{"n_layer": 13, "d_model": 768, "n_head": 12, "n_kv_head": 12, "head_dim": 64, "d_mlp": 2048, "vocab_size": 47335, "activation": "swiglu", "norm": "rmsnorm", "norm_place": "pre", "norm_eps": 1e-05, "positions": "rope", "rope_base": 10000.0, "rope_fraction": 1.0, "qk_norm": false, "attn_scale": 0.125, "bias": "none", "tie_embeddings": false, "parallel_block": false, "init": "trunc", "init_std_qkv": 0.0159, "init_std_o": 0.0159, "init_std_up": 0.0159, "init_std_down": 0.0, "optimizer": "muon_variant", "lr": 0.00656, "beta1": 0.95, "weight_decay": 0.017, "lr_head": 0.00543, "grad_clip": 0.5, "warmup_steps": 200, "schedule": "wsd", "decay_fraction": 0.389, "decay_shape": "pow", "final_lr_fraction": 0.0, "batch_tokens": [65536, 131072, 196608], "seq_len": 512, "doc_mask": true, "train_tokens": 1027000000, "steps": 8267, "dataset": "wikipedia_en"}
Each number is 128 + 24 x the weight over the matrix's rms, rounded and kept within 0 to 255. Layers, rows and columns count from 0. Numbers have three digits each.

# layer 10 MLP down, 768x2048, rms 0.0479, rows 0-99, columns 192-255
149121157156165098133136131076150112131125093149081111158126087157102110121154147096111158088121131115140128118139146171108107102138121109085097144131124178152135104141143095139186156117152120
125147061118185139164118097098134132093116122131117103102153102125114140119160139087116126088123143091126127100141138134082113148151087164194112105135097123141116136178137132171117096097089114
102107154119104089105186148135082116121099117144117144133109064178125144139124124121078125126156097149128142106137145136130104112091183125165141128136151143144134085100129140131136150121092101
164138107126147124130089121125159119118115126100180110114169107155147117133140108130145172156173145090150101148115123164116126140138101102137107117089101119085104157157128152114145134095100115
152148121120137097096119109171125120091135121115135110128155161110123119118125106105141100097126075123130111138140151138086106154122128121101138149115119159169149180150153169115079102146117071
073125125113111141108122179113136153104158105157137105115116155127106160140110123130132131172130141088103128079145146135115143116144140146111106123132132147162132101090136138097169139143121147
149162132183129120105122131078146092145154091101142176122132101117119128161114133136142130129103150141112130116136152095132105122099118126158108124083151095121171113142147137111193155112141120
107090162126170135108126128149121106136113129193127137130100099111123125106091135120174104093109157145160162150107159134105104146093142122096112146120143124113128124122086167167114125145110124
145125084121116082134105121120115131111103109115086133130152122104122153136129110107119076084155175131125135142127127149077177123072112144105121130191148086170128141173115157179155110112090152
125133162127109144101119111126168122113121146163169109131165161141140171155139117098165142134154121137174106070125125084154128156122127171115144106120106132112196102138113107136155127095153136
146146125128177182150115120159121142085131100136099111173127141108119192139081156101138090132139141097130156128137051185114134149121126134120135129132126107108121126075109126122129169107124136
137158080103149157135149111139157120123135159151129163155153114152120142107070127148125121103136154158153158132130150136102127123112166100122139156117115105136117097116159094116118164126114119
064158174126174135165128138173112153119116136137123122149105140137183113137116119086104099155131150114119172091157134115132110122138145143119093132133127126057144116054136098145092089126153076
185114104151138096131146112134111160138136159124108167159140139110156107143132141209171125108136126107124146139107131116145134153147150129106121158108107102110157116139154113156096155120182111
131109203125141105133163132091200138135112174104108129141104143136146103066121121161101140118158148153105128128072148128123097150116124117118080150137161192121117118132134144108140123128147097
170124149106147127166131108123142115082082118166148088144062128188141132122080122137094098070099148136147134113115128062123121158132104112150150111104105115105107107105104142159091143138166112
180112126137151144106147166130141098145136119111168145125114172153129126140164079123126160107141159159132095122113159119172123122111160139110174118135126128139144105121109127159177111115134129
101148129132121154116128108140119138104087082115117155103135088105193126112133128150145130138121131111108161139127128107137110151106128077113128120152116164124159143148157106120113144082126126
120149100099141144095095118104126085148116090107100131105142129096125155137129144114129096110123110138106096127122101123110130128109132122132099101109113091132145142088099093165131118133131139
171137135176170064129150132094122095167152125129135093093079078155126133142118122139124144152122091152157112117113122156128140093143137141123139081136111087120146118161143091144110077152130098
176136120129153121098134115140088094149124143117113098150150133113139109194121107109133098119182086165121177131127122125150131119122159154109157118121115113137172167138102118114147108118099124
121143123189145132155121113128194127108163087135184120112167136127087117135139156133113104124117136143145129167108125158118127135163125094104142149133140124134112123111152155103158106134117136
181122137155119128159123161147082116085120130078142110063144154144139152118137152113119097138121124138141113149127135106107122115087160117142146128141100113073124138135141121115176096162180113
141137152129125123119139118142160106131122128126133149135156118143144127130128110104135142147146153122100127130110164118143082140134134142156165160119109112164112122111087107131166139138143083
090112102144152139156144130139124119121141135146130132176153060137117110100111154191091132123137135129111115106103102125123125086120147146106086135133166108156154131097150146107126135110097109
143126156154094182111122092127124094135119130171098118092148167187134131133137117102117107129101101152168133148170077118098163147122128155139121101111118132134132140151125163154150122122100127
164128148129172136100117132119141163132147107140109167127101146147160104125138144111146149094128126127125119169108076107136122129141133129143116177105147175097139145127120142093136127087123107
084159133197160116154127135098136116102131103138112087126099144113140107133119139160124115130136114152159122140119084155134116130119161131098119134096105145138149146141119142099116112094075131
157180098141133117115096131135120076156138150124118119126137170171121110122151141152135124130137135160134120115121127149131101102122099073151131127155153099129081102110141145098130125113113132
114124147114193148085116108167202108082151116170122136145088084138191128171115153135142096099144120151139084111139125074140130129090082067166086136131174119164128139134104145070110148103158106
131103120100124078138129090127109103086105142104131151099151060110134159127087119136107106163167123120145128086110130084104137144150120150086133107129121157130122127131161162166148149090117148
093143092130171146103111177154129134092136149108127152083105139160169146155146115127091109152190153088134093125103137116194156136128126112090145142143163177155145127138106121118137129144172129
132104163172162185183170130111093107110093142116130147116090129101156166138133163134093101128161111142149113114136119130108140071140107128124132121148128110116125145144144114157152148134181125
131082140124112140149101097117122148120131123153104118086149156120140128109116122105122140143136148152126122089113151133094125131113108088130132108140140094082141116112122114130144124100109127
075119188106144093111134145166112146108102162143113105133149108175154114107148100149135103113130156131147182091115150114113120123138102126087135160132078122132094121147163158105083150141089152
133105110117102136152165122094112113121133139142131156156179121106114143140112110121105126145123133117138130086125122132113137146098111115086116080089119158086157146101124124159114193135090108
136097116153146101143147105089093127121109158124089151127138084144086142115095084076146115126092191129150116145122106133135183132129106118109137105142109089144091115055153155120162127164165159
094096156115131136143154131143125121074142131142131153153172141110132140114121092173150119094176122111153145112147155144113126130150137140136129116145123089117142088164144114111145106139106131
135129094141116119155086166148137132066115144121157129146109111121124120140157159143129088118146159156132150125142134123099102114130116131098103089140148144130101116154100172139113127089126113
094121161167138100162138152136115126129086121075130137136146151181123126149123159140123108138181137153169147104106108083145127133096105081158098122131158105111120161134145146106137128072117084
144118098106084166104119149141131120097152129140090170143096120145128133112161111097125112117120130122132097153132117127154098136107136145146121120123141082146092136132094087147103185125099117
124137101164108122136112087139132175131116138157132120113110124119145098111108122122153174141141166103129117123092161152117095138154174103120095125094091080129111119124125101158155119119081132
151092096104135153126093099086148132105128125125127143108095162103124139152122104104078116083141161103107134130082124129113126130154120124131133138102148112107148169101177145142158132130118146
152167086140144166112128109132195112104144115102092118143146087139158133139113164071134126153118114096112156120126148140107068142108094092110135134089096116100170085131130121129084157117110103
123147178196121128108145173126104085109107120092107127175134124134109128099122128165096137114154140130102111119104197148122140151127099172113140149122105168093115141097116129092134121114134117
117131150094177173148147152149158146123130113166107097128088133110121098115158124138107150152130166136108124110084088150145190081134134146128130132147105128120117153145134089137143104135129121
133128130166166154137117113143162145190124132123126106154136094095146098167128127121141146165090190124078124115153124156141199124112131073107133175144135134123100125121121146093136152144129127
141143146113143104098171169099161121093151173159124124127134147129104130111067096137123148096152120102138126106157127102113148136107095124111111140128116105100158154127149153151113102125099120
150149129139129134133118109150147148116114146169115124153118135120147161107118099109091183120118125166097151167130131115104162178116129162108123133130153184123137150152097182089127122128085161
125095126154117159127159096114120138152089139119159118134162108179143142127134121154116158122121118142114133095178129114151111139137118136117164138166149156165159169098156120141114121141133138
137057135104149135101135114155146168143125142156172148141123091149110091130148145114157096153131150137141121168121200162115141091136111170157090107178143123125155161158128131137119165132144094
178106134135139164079119118142111100157148167149094116148080094116153144135118157106141077228110120135123155128120113123107145122122127098126108150134133093171161130134116093184130172079137103
124111083113107117134131131139122102116112108112105134122110138102114134090159124130069159197103109096108110127127072087098159112129168118137111109123147112156105129094158160114132097167055147
119115181145076138131151113143105149149141082169152117135133115161123172144125092131126127099108185151137130114129129131111143140119131145122170099135100163154104143181100167153127149139146105
116118102193156239128104095135113107142128139136168139082131087091098111100175117147139162000183135125183146151142072094165142124140162116134255114111144084126106119108252114153146137104075178
126119092128153114130145112165096139135113122127086113099185124143121131152118109137151131076123145151105127149137114128150134112129182129162095161150092088138089108106075108123169155145084124
133138151151131129138150181162126167160110125147122123155139101138136147116154134116136144131105122158091121127119100154121137124099109129104163142134142109079119178166112118125135154129140126
140124124094107142160145124109100102110101114102120103126127121131061144145126121149144139170124119104069139141098085127151162107121116115159103120154097146118087168138135152100155130148140149
084146158139090155160101159127128124114095090063122113149142153127140126119112124135103106176143115175123121111152118094116106122104124163144143126112126090138158102099139077152129124094111132
098106133124129094107109133089127137128137113121103130098125181112138125137116144089126127126115131120134132133099134100127108111110144158126106131142110109144130137166152153090176127096102102
116147124167198103090139142130137107096112105128135154110096094129135162092145115145096106112104113185133099106155106092129139095144123090110152122106151147126157145110143137131137101098159110
137114077113120147100120176116151082171078116174136122113104126122108154173118124108101111101134126136133125112134124116136158145135114118133182124153150112150135150126121111131160170095148133
145151147129152155126131130102145107136093171120107111139106113126162144121144154146123087154124167115132151122124163147159148115110123117145135120172106150063164108114094095118167131143133118
087106166154109097107112140105138145073135147163160150135090135079154136119145119114109110175137113147108117112122077146121106101157132142126078125123140163140134155106142102091163178120132119
096136125076152126138077094131115167112144145146106141146133146109108164093122106146175109149098138108112146136129154137144142092092115134128114096119121110118109135126113095111119144113127127
104135124120105120124165149132132128133149144135173147143137144107102117161134136140123112092143175091099132126185091122154114144097087168122154089152147147144129061115117116110117126133152113
141134116133140127129081120099127106113106119104157128125136156122146135126107157118137132114105103133118116209128092144096155114161141145119122101186156142151117152146104145143113106118102117
091162140113124103145103133150139092086157169152140127145138170097125114105093130081114147122133147130157171116164119151102131123118175130108157141140141109163173116093127153147137107131114171
138104179126130136131145149104084148133124108128143157134142141090097113158127114101126127104144150109122131121144128152143086122116121130090129135104083158113137117165135143133104119138115171
106125121151167138097122137114166104132128136128143118104130130099184106125085112156114120161085177118157132142133142176140100143132118135175139111130082151129167131139100122135074134161116115
144123133133114127110178115128129066139127141156162111129139127137141116156123111143124114121141123161107163133140099126122091100100083129125158098148118098126167105105101144119109129117119120
140094135113112132150121157122104152116155105130130170140122161122107161069144129092110147166107116118135127112138090105117140141110126120110143103124132115118129130090156148091103142111070148
174130174131116119117092120120153120105133135142168139131142132171165148160144138116145100133121150130128138134088111124124106124163143125104159167108135122185135132104088122112067154095097107
190113099135141100127159122140097162100141162161135122155159134148114096092159110136119153145112109146150117110156149136124119152118163115134159091122135083164090101137080113110081079107091113
126120131125100123122101170145128092122133123112137159128110109147152168131133104146126132112150167121078073144160169133123132123152096140107137149124107086164176137136148086105139120154155112
135122153101162089105114166125137122135132150127135158113102166119105101126145093105145120096103141123106101147133128162163125120162145124105168124140115168127104118143121159132152144137115149
107104130105080124131129140125118149141170168138156127144088124113115141097129122108097104117131122112095130140132132169130149101130118163170155094106156183136117121139139093129117120163138112
138105147088161107124117107164127118121080067116134114077135179101148093131150081135164121102148142097143143153111120117140093136174126112130128128084146120155178143084170121130135115066112160
115120126172146141129174171121096114119145108134162135117132090076119171138117156143097118127130141075136119096112142116134126139153066122162102126110091103116134130075179101168170102081133124
116147082123098122094090128104084163116148183148150105130091148103131164116112123147116129138152120157108139140131110129148124130105125157118132147137087165123125091133128112151140152145148101
113130145125114137138152154103091120132112106110085166122144120156114120171105137129111113157138114098115132095155145094134115122128124122114127139113118095112115134134077132132101121126152142
127097133138138133133141167099135145141101131125106143143136131052165126124140177114128104153080133140141148129115134113107132123137131092115162149148116185131134133120112122151146097163126125
131120138118087139114122145163101125143126121130110138126107190141100072144166146167155140125200143113095128176115121164108145113149118106150159113126132137165121123196091140104112077105127121
101139151126141138138128093094138128152095165166155115113129116120122119128105129154146098134115136106118173117117117135119111100143122122129129135137095137154123130151115132121156112138111120
128104141143165097158147121160113114112144134121132136109121090134128142119106142132121153118081090091137088135140090131110147150132095156141152068153114117131120165164107110115151123101125081
102116091123068119116110094159130150145154142129106146123104124128149108127145103110117116160152121157131142116076130121124139138115171155151122158126126133156113116111086122120103130099157129
114123150100136128114126133133167086141129127157121097137130137124113176148138102148144144148105123138171144136114103162092102143124149170111139094138131125125135082119162159146155161132092141
150111146119123176094141129119134109113125184142116142134142167090117127091149126148095125171113128158101141126143121104132147136125150150158136129157100134114143066140109122142088103104142137
174131120114111086146143105103150132146116141126096114144100151155133142109177127139157142136178107115185161146171137133143135118107108157146104131126129130107152122120160150130091145137122133
098126119122135157115186157101141121125104123133126133151149130168125091117166122137105107140124113128137163129160135131114109158145142113142140094133087111137121159142150107151112126119175097
175173106140138113105121138108061136139127114136140119108129129126104126150127127089140137120111131120124138114145122126113123123154125130126119177076129159107128168147129118135085133145134150
108122142115141133160122101144154142128182158097131132143106098172138147165153130152151108129125101126146098132132140084113119109091139095157135096096126138126163153101128125137114142146116101
162141144118083111122142115137133147134149143138147142097128100099136163123124126129101145164160114133091117095138092132126163152087130128128109086153141121111107163158134107134160141095122121
154119167114122126174131147096111119138139097110150137120073160132131132110153122121151097076133127101144152106130156139123137151105187181146114152087186092131115131153137099131130144110093172
129140112112117090134160116121109181088135114096103101105141115111155129141151104122133122141156150132137139125140105157136175144152129139164133130137124161103127115147154102092085132128133134
109104134127109144101107107119158120104155147120112162158096118074128136108108126149109134149120099102108116096145122176133125118166134127147122148132139127089142088119155155115131152098163151
082082107169132126166157136112128116158148127139120136156133121113155146162132156128125126123154164121135142133121088126160135141136127129113144120135123079107145092114113138128097137122119137
182158100118160157143151137162145110163117129121137108129165092089112136134090129110164121102145143119139122067149149114164130125099137161115128163144100114158144133143085117120124140115136124
100108101118164154127105141148186141054092128134121104140167114099106117151084147142115098118120141126140103111137102096113137126123139150145131115152107097114128144065076114147107115136091112
138126114123128091107088127128106119107132116159118159095163128110126112084094153134124142101142109116154140147107151091158129153116092129132119130150202158145118146118161172092116123138134108